config = dict(
    n_layer=9,
    n_kv_head=10,
    norm_eps=1e-05,
    positions='learned',
    attn_scale=0.177,
    init_std_o=0.00596,
    init_std_up=0.0253,
    init_std_down=0.00596,
    lr=0.00117,
    beta2=0.95,
    grad_clip=1.0,
    batch_tokens=65536,
)
Each number is 500 + 25 x the weight over its row's rms, rounded and kept within 0 to 999. Layers, rows and columns count from 0. Numbers have three digits each. The size before them is the row's rms in percent of the matrix's.

# layer 3 MLP down, 320x1280, rms 0.0361, rows 173-319, columns 800-879
091:514512506498451493507479510507455492459468522499495535555493500562511510530530512518483498471499507561518479523513566511514495468513518503456533471506458486480485514501488490509505470495486519504499523518516527485455506509497483508460489452
097:502492463536532495502492488505542488520439508494521485462512536487535574473486506516489522538503469469454490472512519520491499470473493451477489491532505520498485508513484539520512516501486519463446458506502516503509468483548515484511501474
102:495496460474485501505529506518547439496470500537495518522480457554491532488503503466510493481540531510507509494524495519511473514461512453510482493496467533506526500513542498523491493503503497510430509499556521517450509453525502502481475481
109:503492516500525526497523529517532503504492512546488510542538516466494583479503502520497494536477474501510477492473473486504501506499535490474517518543463518529477484479483502525525531452514501536456537479509517482499496497430504463446494497
098:489501450512473458505497498508513565524518509476481492500485532490506602525515477490477533504526467485501516488505510492521514486512487478545491507526483511510494511511525538485469504500480517571506462500522510491507483481508485483484502483
092:544514515507483458485493526513485504506511526533481505480525511497465494493493510485506496530525512504460507523471538485472556455524475463515499480461489506471516571505444545479473460490505497428498487502519480503466454526499512519516494498
096:458498501418439499486488513504481510467555504524496526531453563498536478487488513493511527494492490519509498494533501475481528502497508526490551469481552497453459480520543510536559485506512496518468521516458465459495507523490482485504510485
107:517495497444491502481563522441488521530505502472502509495497534496547445508523494496497504507506516476517508496515504453503546528493484520501506478499498463438492527512474488523489512544520477516500491539468501504507548485461503540532514511
100:536520521470496512490516547514506483516474478492475504486514483528497401497494502542501528528500527475509511522475537507500508494498485515561511455540521499498504474489462469492484514527510489578451526486544537463486507542470470498512505523
094:460485541514518450514499528527513483520516524491492500469517520439496459488519477528495482509512473516534551525471549495518486488519481481502506497492471505512481495512494505554514492499502474498508495530514468507483494518416509458474512504
108:488573478544505489518493507505510487489479497547514520566486548492542467503531500536498512505508497524507495515538479492542510538475509493508494515540530504544542490490512539494489460469470509479478557490482519528503503533492510489476554485
095:521513537504500490499505507510501494542504504561525506472483465475491515514538490502487509532519520522514502504484496491457540494498529527503513485503496526471475495543537527525501511438520492483518506528532514504499518465537462463533494465
114:503591469488508496513514489508479517512495530490516520466506492508500476470475546540479493476515495518489529487515504491539493494506504480462490497475476533485545502523489479514513509492506480541510530550478467514503538490503518513515498527
103:524497463508515485497548507505481550477451498495508508503481549455505513504481504569486471515500516502511511481509498473527485492491477529487469524549544492559476505499507504505543512500486499528447461506510453437484486476504484502502477513
102:529513465488501499507498486482480532495461484513490494488516468516514515520490468511488489467501476499505493476457516507461482509509528506459503476536490493490518493470497460555514483490517484563501501511537476486495484514480477461497494491
103:499518501503485512526486504472475513496508509463491474502488486484519482559495494495521482490464506517522533506448487475514517513487508466526471520524522487503517482508486510494545508481525507513527506497479475483529501467487506501478491503
099:488510499499583531513494468460499517491514517488522491523491490466502506500514479446507477506513507513508481467517509498537526504536506536577495516474505508567547541511459469496462517498503536512521509479541511541519498488514498513514510521
097:491480450471493493506497461504506493493487510468510464490535489504490459493525496473493494502511491497480469483487455493493493526462517492500522503484526516550443489488464487538497478480502482510503479474501497495486489492507508503520502442
102:485437477496517509516410524475510446481474497485526477470464491508495519490472488523496503491488492503436476517486492480511502504482494517473478510544489512491452479532524475456501494480539492495499471487437548469524490515434519483533501484
101:522493486509573514486552522503551457508473494487500499508465507480523519557483489465528456468477506524518506509457515520467485519483476539513507495514494476511534496515487475492485503514461493492489529465524450522543459499495495480514506502
092:456507439435547504512522487497515443507513494437526494528489547542504487513524487487489496485514481526480499487505469479508495538540504507549520502506493539519483497500499530493489507473531494468513538457506479526490523472476552485487508513
102:496501464502476502503466493481451527481504487488511532449527466486511509522527473497493514482499473461533504491486511489468489510530499493518453476474447507485475477455526540504557454485500506517503491510478527487507528493490503493517474493
106:478493516447529487469533518523522527496504529512514488474488486537493416472550540479509483495479499526486525517517512484503514458501498493479535469489492504502521518458490488547521529464504452496476515474533466496504506506442488499495472483
092:515482498501455492520533493503501500507538484523512528510500434469509515524530500485486536460503488510498505513488541483483448501542496501524454497490486482518521457532509500493470516515515490470539452491526522513493540497475507515469501471
098:487523509530550492509540532441472541497572500508523501522489551520488492461489503504508484497519466460454489542483486500525544486546520536502539482496500493486517508520504459488475511498510466488537470485486535512565491459433493513496517506
100:511538509498504502495515507479480532516514480507507493468511499520489569440506515488521515508503476510451494506482503471505490455526510520525520478534454469510509470516507520513506491490496472559500470476500553491551493479435475505523512528
103:487500481483478454517460487514514457512485494542494481522486485525511442527473513457531495499483453535451533514511501518511487481566517528488480490485447513484515499496525461514466506467516530533479519518540506533495477498516496540488491501
098:532506521522526513520496502485490558458500515487520470508474488489501636469487481525510486484493528516489506501474513532496510503529504569495457506519504514499463536498527489526530477544500485470504480454496461507526526492494442500528481465
107:499513453501488516522505498536520487560541508483470517528468502457479527536520506464536529473529511525549524479510511493512479517525479485481478492490501485538527509528507528537507502535533501496487497517477507501506465488518484492518470485
099:481482522508512500531501505532496513511491476531503520506503491493496528518493495582487540481483524512484481502456501503489493496525511471530505498531530450571531536447538500518478473528498499505465521513508517469493506509528521514490487518
108:540476478464481520487481519527505497480494504520538478517470511533484555471531541433528439489515530470478466470525491543491483485487483491475526484485504460472480508531517509495465565532416512517496489496464497489502548534555476489496515505
105:509500538510514504535523476505520490498505511543543478542509483503527491571532495478493511485494479547494499539493439484502511482535506505516511543480529483540526461470504464465511457543482473491501534490457502520547484497513512515502510489
112:551481517462504482542455533520518509495480498490486472514504482493493507470484519506510524500536526483497456491519472504521506452523511500536511484482508514470519538471515514540540463477479495529490466498475499517483483494519497511509500493
138:497377542558478496522505525520529479504479525484495535487498513539452479483531523524487518471490509511513497543492524497516519527502527521439495494531487489498455504461504523499526535534482533515488444465505528537519502496486474505478486491
080:487481494525485531528497484468524542541535457450491497496516493513495531489512519501470539492500521484535502517520468470514483505515476526510462478501482496533460478504541518499490481517517514503506479452518506531480528518530499513517480509
096:492492497543512503498498488490497495492534497514518504543529487474502547482476496453514475502523501478498496522551508502515499496457508502483532485493514502527521513488511478484494503500500501516562505473495521517486535481476530526493495501
105:495533468511544490498468505509478544492508526497498489496498490529522470481542471502511483473489485446467542507504517533486510493519460506468501513522514501490506503490529495491485463514482483551493450500513447512535486483501516495523501516
095:480506429460480501478514491549488496475483489491481477510473479525484423495461503489516497492528532507526530540477507498462491505506509533528480488505441526482516539507547511537497499487498459516499485491508532529529538489468497465508483505
098:507535487493486508485503458483478547501554489480495498483503500477492525527555490557511487507492498475498483499485537484486497492499491490511512490492527485511514454535486532495487520493491504454516516488501531505545514488449484488521503478
078:482662528509512519514499485468477491487506478506515513505459503491511515513509497453494483474535494530504501521518484461519515515527543508519498491515532543461476502502558467471479491512486499477478518483497475503498524517514523509505528477
096:468472525470515497472525520563514473474475523487476512500472532487497506473471474532550480473543520471495495501526516483474476541499490542486532490495515482478532466497483476482517504499504496531499493532521525485500500523512482492502508475
105:472507505525510526518473540509505524480505518515492554484502566558517526485502521495516520482483493460453555478495489479523567488501445477526531521486510483516524488517514506499456507518471450464479518521457422482513537481515495463531486489
097:519501529530467490528535481465507470449482521550467488475465493466510539519565531488513529499482496462472490490521496493491485466510475460491468492516481486479541511516479531512481518507526479468527519504534472456544475513497465484518522509
097:476501483464526518493504505529495539519502512505490472485536557476486459487528496463526521458480518520514514487529531541470521499534475487477521535523498480522545536525529470495478458479484484527472497527479498458470501484525502473494476489
098:497514465493494470477497488470492546505541499499469520519478559487458532498466495487507535440526498474516506534491533495518503472479487529496509486526486491494487499520506505514489485485499503539515491505502494529531516506472467473516513497
101:525512516516531524511502495501470511510523530501490482463478514487515479483513502515494536486507508501532485504512483525518489475528504492512495504492462509513477507496501521529470508516504515503474480471530474461500505459543475540544499463
106:494504504480547539511440488539487484484506515533492516492506513477537534511543523489533493497482553523525510483474512504490525534493489524488538465494534476510517483505544509524529543484477459516498546505523465524496481504456462492484508528
104:509523504447472486515498513559478551484511490460494510480507503478490427493459510505509483486512484491515488525536462522532512509499514540452519512476483505461504508460503532513467492517553536481471457553482516478470536494496500547521478538
127:496436506517488502543524511501495514515485520478516537505534505508506476523515491486489495531497526488501539510525482505511518494489485507495514529551490516536470498499511513508501491482516513479505499513518503499491498551518481524521538508
100:518492505505495521508473484522537448503521487472492506517503509497493550554439486509490486459530517504506457500522516463465519471522567526523494503512533520543520482506501506471449490475547493492547511454507481490470492485451505480484509468
104:548494471519508534517536445496549527497510499463514433481495441476490558506505497516442499500542520489491521535510477502460479491482483471524488500484482481498549507496469474553530474436504476495505514463518525482521455502485519449467463541
101:481501522497516515500506478508497476491511500507538503501519475553507528495444513466487489494499448523484482555507528497523481507507511523511522541458486519503522577521512453480468549529491495492548492523548533471465491489537538517469507476
097:470491491513559520484505532499540517474522537521482459529530586505488550480514509529505511540516502497504524522507533489528521475460482493502519558512497492536491502532523496527527518508516502520468519493525470493501503520502513486542502519
103:499499538504483513522528483434527506502504502528525506511524503476527520456527498495517479517477495521489519499517485491488482483528510518474494517494537513485533530508508496493501556547498521480502525522421469526554509520474517524499549500
104:491501478473437477531484513509508515477501503537513483492483480492504432485484477489524517480517492525470474510466497497493533467509505527503508499492494479498527515469457477501468551489524498452499507489470502474492461501537489523460492542
103:482495479456499475460489502458508473492459491511511476441487502528496445482426488520516537530508466483478495490439482467438502481523539472483448505486515508489487506493517510500520497494490489510478505527512502442452452505482473486482555480
106:527477479546510511480497508507506507514514496497477430542486540473483524504492487522502488536482479472490504486510459497497511484477492477519513508478486514490471504494491513514485477484461483527466522517529506446475475517503525465484491489
106:491512528470482464506512445533507450471486503483515534508502475473496529501492487558486514494483486491551516463498484483530454520465546501451471514495482502495489543507499530497512476520502507506480533531492498496497480493490540529546495542
120:540487538524442529500491511521479526478510486514508469457517451483507541509484511506500516491476476495510497512515514472488477451541539467489517476507450529490492475527447517502541514464513508502492478484479472488531506493506508507514493520
101:531476524538471511509516473462498514526483507544520497488483491418459512480526476465474485510494479499499475469486511489512515540506475504483484490501478449484457504510487489477494492481522477485529426464521501508522501525481468509487483502
100:500512437538461546518517549548505507482517489527526494467442505434484452523508497486509485482498502513485529472493516441494452509503507489469500532459502508467515458474473517476482497490491501510485542486511535486467531500504488505507519478
100:511519513544550500493517510517489500509510495492486488495505506507516491485451485495487488528490519495513477478494488504488547509501450473487508481493500461472505514510504511494531509457474479511512505537518531513495472513475494522493529480
097:482511500495455527495509523504522463516543493480515556491506540524500516503532516496512527491487503487542495483529501502494478548452505507487505467481489508506513502498482476509499451482506478497471501537478460473505470505505491542473495555
106:547545476501515495457506478487463553497494488521524509522495509523510501494459500542477513500524516546487490491512555475508486472491480506491493487506501499515517496525487544551522534511517500530499508481481461493526562479522479515519464497
088:501552497524509510472507503506516490488530479526503496483554479553503505501501528541518469498488515517526477548495502496509506514527514478523452513501499500509468522528503506441454483502489522482474507512491502496518503463497505523479492516
106:454483476469463503500487519516517463466504492514482503511501545490505518532487504528498505516487495524479490500441482488496458512498530490452530494481558514539520513525491528504499522464516533505529504533559456517496494506461527489478491524
094:507316507501498528509536478419487530513516533514533503474491507516504510482532506502479519536533520483504513480492521523513529470496501513489531488513477492503445505492469536476466477503478486512526449484494459491525536524490497484524514498
079:499478477456528524497474554462487476478484515499511459505518510490486506425506465458491500493495481504470487504460467480473489522517448446518495458456495478507515555512467492473494503518462531455448479535503506492471460446514508511513515487
099:517488531456494462535497524536520553474490531500472496477514477525530559513493472495489534469523470501470481494503541524490505484476487530514460481487481512524495512502527527496496535502465531537496530532542509482536522466542485510476508469
099:476492482528478531512512512403516507504494508499483482486503472453457437464482498495518481491517477497502480496508556473531488497534499457489499511479479514511485518504551556547495501465483510470480473510505490530490487483519492465489475472
104:512488485502508510476477464496497484511528486489463511503508492528505547503482500470529458501509519512518474571476496522498504460498484523543476483493497531495523521519491463548501519490516516489485491509483527524543507504483527522517499469
098:487499552537477495510525532499482511517476490481456491475498497543487463502548522479501498492511497463506500512484476479481488510468458453508515506511537487506474518458486470434513490539518505523517496487500483499485522528528490497517507479
095:534514544557493499526555475471501495476524485475506496501515492491523458524497528541467516533497459495517480501496513510502498524501476481519501494465533472507521517503499463538506509506520505498524513484494529469489481489389482484484519454
097:516501546511523484492545523509521516484472498500540527500479480511514440522552503448484485513513517480493469473510456478500551521498485518481474468480508491504508502495469537506497482504531524488525506508495500509525508533490524506523506554
096:504526482471551562504501434479462511478514499522515507533486539543547421497483512537511463472505473523492508473528472565493488518531501535495519546478495506539489501510473490488494513493482496532493474485519528506511542490506499500494503526
106:525498479513482522536525529528514545520493500509476474531473473527499513516549499530528470500536533492493508505509520512510506497520467464533511508463530497519500488472474533488506470506482538478486540508513537581496487494546533494501492492
101:474499523503504478508502527498507480489493490521539509505499536477513555515502528486494509457474521502485470463466433545517518518457488483458539487518498498478504529499479463480494485500453503459516496509492493527477494505520506531478496460
096:508497479527496479479498541452518507455510495478480516494489525468474473515492510490482500471507500499482473527473482423478457502478495459533482492480465490479499462527509448517507501518498538480479449446505489520541483483508481487468484498
089:461495527469502522517503477516543469506452499494530517479533493502516469514497517495501513528518534479499538505527485537494475509498512500500459510505519526513469494504500493482504504500508511451530509525510555494457490513483537491491510468
100:505522514514548512504514473533490477491490501546502503498494540538509504470484507438523454515498477439534470512562505482508472518499519517504460498529529527503505525500506532517513468466500468491512503501540529459511504506482484461494508461
099:478471452493482485516545507487508493504512478502500497529456530491473516494474501535494512484485479484487485520517502458517520494468475461484503504478527515474502499499472486516495513489509506487455495498475513519518487512494494504456481508
100:498471495476504497484454514475468477489527503470524509496480490452479443468526506503475509498483509440534491471513520475512499475497524489477531543539537494457515464519509510503489460464468521502481530486531503509495541523519482454506498497
098:472495457466494527474508507507491484507492466504476521498477485434513490526485474487500471509516487502467528467484500539464465521512492549509505543509474483483508502506526479510464497485471518497520506513472478522490460530529505496476493522
100:539503514515506504495531468543533513514508502492473479528498502519494527467462496519497479484502489503499500517491518516514471467520543492530498490475500503493480530536505525516526519455469523542511483478509511504477489479457480495484529492
095:514520502485471493541524489455467473512478499475508506509518462500499510553498513453461483495483513466504507474497495468502464496521479481513511471512483507499471497489518519483505500485482494509533502506490480492497493501471508497542527519
097:522500487493500491494509513513525510515486518491467517497512535471506489485527487514516518506520488502528507503543509489539550524496504469513482511507502477513532494522518544521489494537525508534509502537494481537497501498506488509483509513
101:469499517455496529467488478475494506488524508519449522487523520476501512526518498563506526505496459490480483498501509453474519490531487522455520542543513486517468497499484494515518497453505543585475531512556484489454487544468472502484497431
101:499484521454505515519492508473513469505503478500483468493462495516505491470518509469518464517534530512497472525487487514503534540536504531488512473483523515453542449481517453528517502562521468489534494501491527473526568514539475503480498534
104:473509516493440497499478486505472475542466486503490473468469462449489536480495495413494441521495489515440490516488509482486491491483501466495453492464473501480514478471495528536502528470541519468495486464476507482507492477522530456458521516
094:463494491510503504534520500450472541529495503472474519464494517534497478421483504516485442504503488473498486522518539512487494525458522492498527517492480504544536490478536538535482497491510448472455501512521484516488502508509492516528491501
100:480507499461528473466482524541487494518517492527512486454494557435509439458518546529521455477495484525511480488466548521504511483503487553497509447506466479508506508518559474530481538491532460479511516537459475480486500506517490496485497522
068:499615498499544542483473489488539511491521469505498445483508489491532538512417449497523507521487491469478531526502528515485472489476513517501510503456540520524532499500522492510508482515483494502534538517491497522508491530498531516523534506
097:467484502539516508496485514534503459506500503536520539509482528518471451482475480455519513500471530531535520511512503514520550478484522475448526491471531497545522507514505530511445527430531479532521494532519531496532475514501470519509506518
101:518497475513518492516470491505490506503511504504485565495547494517474414473512516515525519511531479474457490489511549537513519526481483496528472492499492519513513492507504538521554442530535442507521491480487407499529475483473506523509490481
088:501479459465493514507478475487511492527522536501437495492483486491486490516517494491505457495491486509497487496458491474460459454511485497489527530551471478505501518490486532505489493486480518534475485448485515471525466510451508472501531512
103:472513471488500513500458500464516500482547501507500487509494486538503450496446528492473488486516477482486497510487505483482501535503532524519510490474491533465473472471517440480429542519530541453506490548443558515468500477518518522500509514
098:514485476489510499522512492494513482500471516478494485503513501518548546490497533451476445443490478491480506502467522464491477545555501488483467483499496511544565542487490495494472538467493489467527470494485484494531503501466536489518505508
095:485494534486480524497488515486486522543520515514486513538511513520487493442486488532473482512458466482484494465475496497520513512497457492496476463504474475470568492492464513552493524494495507555494479433491486538504473494491474518505494475
095:483516510487470498537443501507503511532478512478545513466487447503505567542466509458499529518547445520516505539496546519503518486490533471553495493438481523511476506521481545518499507486535535464513496503502493494486481534509526480533503479
100:525524531498510508553470485473503529534510509499518504520509578489528472502489519515519491529518517509506509479515511503531502518501510511478525491534521521529524458565529510532522483498516485481530518562477487516497543505499510481510539542
105:488487486477515496463495497479476524513521495430538512512465547476508471516497476459515496549523473535472504525487510518514470509500492491515477511491505524526539482528493502497481472502522529480548496538493533514521478487490482515463474519
100:533502500490478508469504553510466480452507499503486522528455519537483472498522491507484524461463509509501498513488458508505512492519474497528482509491499461482491461516498509497525480488518498474458509470520479498489485467487509500492486509
089:469524482550474488535502497469514503520496488519518507502488496520518503503525508537496472496494531523487472475509486521502459549498529467483475517434501521487497480512490500510500525517498518553512502542469532499500505482551485533513496501
103:538513475519497492504513508482496541472479494490494490486510452499516480524521500583481491516492521508489488480499471448500468588472476506499491550491502517555509441481485550472523499479502521516505513516504501493480519505511510479487488533
106:504486506519472524503470482513493453511530510507539479522488480488476560497467495430500497506461527520487537479512484506539507534517498499451492462485502533498577504503525500437483462526466513431574539500452488504491503506489479515515509513
097:474521479475536515507532494518483481550499513499464476503532483510509454463458486526491515522471468535509498489527507492495457484524514497538500529467487526481497513475490465478511489453481423539513503472512476492500504484427508540508492501
101:481518495491480484522507507495496474548534496505537475526506548491467537505487495545486523519514483460505502492511500539501508501488458552494516494493463478504502548495503477507504460526497475505516492471502513484543512506514515526539495479
117:506431470539523491520517477502487463499528505463506459482457493469497550482512500515489521481491511488517472484518496496484513518457502500507496505484507491492448531519484483431478537500455494464512451495497526534541490513497489507468500548
101:473490522471519497495507482546522442492492503527497504542462494516527543474482519473488571485475461520496516492490504509514483509534488487502505498498511480470546510538508484517502458482487502504560512511495496483523474518451517464502495499
100:473558501467505507484500519446499498483535491493524528510495477536507488495504469545507558489484500468521530479516455473510525495512487493510507519502541498464548477504516518506504502504475547501532564493493531512509530515549491498515488491
095:473440511518510540519523486499504511532521496473464533491574523485498466477524502484480487499449481521494521463511465511513476503538477503538504501481545476513462498472538484496507470506451490479468507502487471507522475542463507484551521515
103:527484522501487499507476479542500508477500471488515484502484494484465489483483466440472476498515529487504466472471478488451502497498481435536485488510468466521496489460466459560515508533502479488477470518483475504518493478479490518491464409
104:466458537493502525509515484525471560479495503521524498510485442476513509516451505534465524508444498475503526507495500523503513458495470521459530558509531464547450509464492513504515508485461481481509484520488515463487500532535491499525517513
101:509496547522482548496472485538535543498522501474511524490488494486518486491491494473483492482489476498503513495526526536510505506444545491482480467498480506486450524503465495504492491488522515509490495512514517521488501495493504519542517480
102:521477494527484472530554512500516467449516501521490513517442456540470495522500506520483535481493501503504477482482531509514481494522511507518507472469444507513478457469491482523545538494492463503531499535454413476505497544509479507484504556
095:516501483522514487496506510481507481449508496513492455510473502540533484478543530537525499481513533505496491506514476498489513461472488517507532499502477491464554543484527529526487496509496518465491552531501500558507522522483478534488479497
096:496496555493536530504490416456508498473538509482547500481552476508501597510435505502507456504501463453483484465463479485518457510473506521470473522506485497498460438505511530497490474514514520547538524478473483503481512499504521523508502494
102:505493482484534519484523437424472505525518495456534535509532515534500478478524498420491508513507533491518524530478518455537526520504483489454504451499526520523522498496503474446522528509486546471513532481480490509506528499516549506535511524
100:528509467448494488457494476515489506505506476496505487475521497475519509506499495510472445493474504478496507502473507511522465538522483507472477501515481497529490503510486456451481501517470543526501465522452451543453476495526530506553494516
100:503512485517481499498497496496509436479472505516500487534544444533507552489473468496520488517521507510440517508513459505459502503478530472491490520519473499541509464509499454482451531462485500455502479465513538512506532481441521527508503510
095:520511501516532516519489485534511444475455486530481536518506506520534493500509485510503493471524511529488522555508513498511463522528494443521502467504515489517490464474497499500472477577512518469531505530495519462470546474536499486507509511
102:495470454514506486510511522468514486495512494500490512488473496486484602554490516472504491495494527515500498504487516517481472509484513490507497508485491547482492489509536554528526537508486520516513469529507455490476493489528470446457499506
098:448573482497526500508517497511512503502476505465495485528511533534507509474488465517518469494502502501520475515475497539476512466489472480482511497475506492507495557511507536510527501513507473506465492509535467523465444494508495528500484525
099:490528519440510472511498502492490465483476480496479517471494468497477510496476510517510498522493540487504498502495495486512522521521517490552467494480513512488488527494502476482516500495517498499481465484522476526491503513475530478513508486
095:493515508506504540490479501539496540511530486499471490486517566512519438497510496561496447534529513478501496494470472529469482460465469511547523527510509458521490489512518492505496479506517525490488478480448524531481508490497499453513484454
096:531496499494463509466490451517465436490480491491528515484508509585518559510450485487487487478483497493478527517506560511479514481517498502501470498507548504532475535517527480479505517547489501501484476483485505476471472524520521540485500477
094:481519516498480498472483533568449463524513486482449463544548527450509462494510506513520487508482516489485493540458463458511511474494503436530523502524535481522493486473487488465491495491525526477489506469466493513461521478550495528494488493
102:520475491516569478510470495479481481483484499533508474529465535500491526489479504513479488518502492481497501496498458505511531503475510487526451486521440482538490480509510499567483519534512486501512518502452526550519440494474481485516482516
103:528499508509515509517559461502496536502467481467542522495488489499489521455482505477476522532465524487532480513501515523462553502487497509468484497472477444506499526463467481472540483506489466515519516510515496472508477479493524494479481490
093:551501442482447484504475489515499485502506493518496524487506504470482459509534478513506479501504494480539471510514483474492475514507530470513494500544516493517505486466498482474492481499514541541518471505479492484483512491536532519438497466
101:543494508515485492505487518544551479483462493471508568472498501546497438498507461497511502480513517506490509491496498511510483477504504479459497482483482515487506493508494511513532495502478524505540500482499514476479517493554488519550517504
096:517480464531513478481495521474521563503526497495514511456493492490506495488565497494520489509496515472482499538473507506481505460518504537552507483513504506502488498537558524512468522522494479526478475487503450487489479470524467466525495456
102:518499452525487473456520483496499540525536495483470480451484523457484513498464470487499479509506494522538493490517503490510508499475498540474462480522533473501459483479488522499526465483523499554513493478517509511529516519499508459469493479
099:477498471441485478478530534494480491510469494495500503505522532468494406464495510506512485501522504492506458487470469523469516489447503494494531494525475484428543514483512495516533504480482480476453440518455480497510467467502515486501486509
100:524491522496526482513480520506478497495500499533518463528483490479484632509514515507492533474478477495520543470491509514483494474494471494486501494537522529499466494516526467470471523513502525556488443507490461474512529509504504513451502461
104:534517453520499517495483532482533506474508497497482461495469501507473556486472482483519483477515483535466477517523500524437470514494476523520461489504506526468504491472512499454488506474520457537531491494527434514479447452499521501498485500
097:490511501501498519510466480511518482484516461547489451518463520478527524547450484453536491491522494535486462493530487507487431513512463519509518518506505534492506516486540496516493524483476521489525476511516512509487520484516535530508485467
098:490524531529463476506504499517484478531517503500504478510497495524508550479485502517506452496498514497516523490491516479533517456541492492567522512504527465536485532473495505470503504484512508492507521496465480498513447515509467502488536482
100:497520492524520493504482509500533509487503505536501509487516509532498527476507528544495481528526493519442496525521466457532531482457496466519518524494544493501489480514465532495504492537495484497463492495460537517481500491524469469498512490
093:453511490511536503535533445494469461525496509468530481555525451483536488532531473499486488542506528513544515509526471474517518501513541464512489511510440511495493497466514468501509419461503513517542587517500502499497519469457499482496528505
100:500486437523477479524473476506492531511511507531492476458524520484503477508483487520481486483528473475482478491490511466496518482493492531506495489511486521519498468497475512483521512497513509555522454478538475529487477505507478521510518504
101:508485503514493511493529477540499469523532504473478437568481501536510533483499506486519507487549472511485475508512463485473500541504487470490487520517528498528486526467510500470489482521471550463530563486491536519454483522497459513474504503
101:522510481512503481517434473538502476509510508452481514496511515472505528527509508552504527528509524524488503483473483494515493436486541531539515518515532533516482496500485488478513558483487428481523448479503455469472468498533529522517503515
097:468519518526494528478515522535485522517547486497428467498493496465478509493491480471491521496513520458487494480503508515503537424536523460468501443485489517495462444506504504451517440487516495540511473473489511502495470505525529524538510537
102:487484521519488496473542541486470524525506499520458483506503503514482405474484502492446482468490506512506505506479513516495532493496492472483518504508492498485493508503495521475515483515526476462475485491485536449466496505471497502517476560
090:554503494491537540511475497424472514480512504501502465524505491504500544485474497479513471465493520491506485486487520481443484482468476532556472499512521508476476495486497457516528483519506494500536543488504499475505497459461527531510507508
094:491502500542521523513505491485480448508464482483494500508495530479531564496501489476516500466505459475473495532508532506489517496479484488479480543494471512547495492473553515495494526522527476522521472500503521486496571496501534492464486515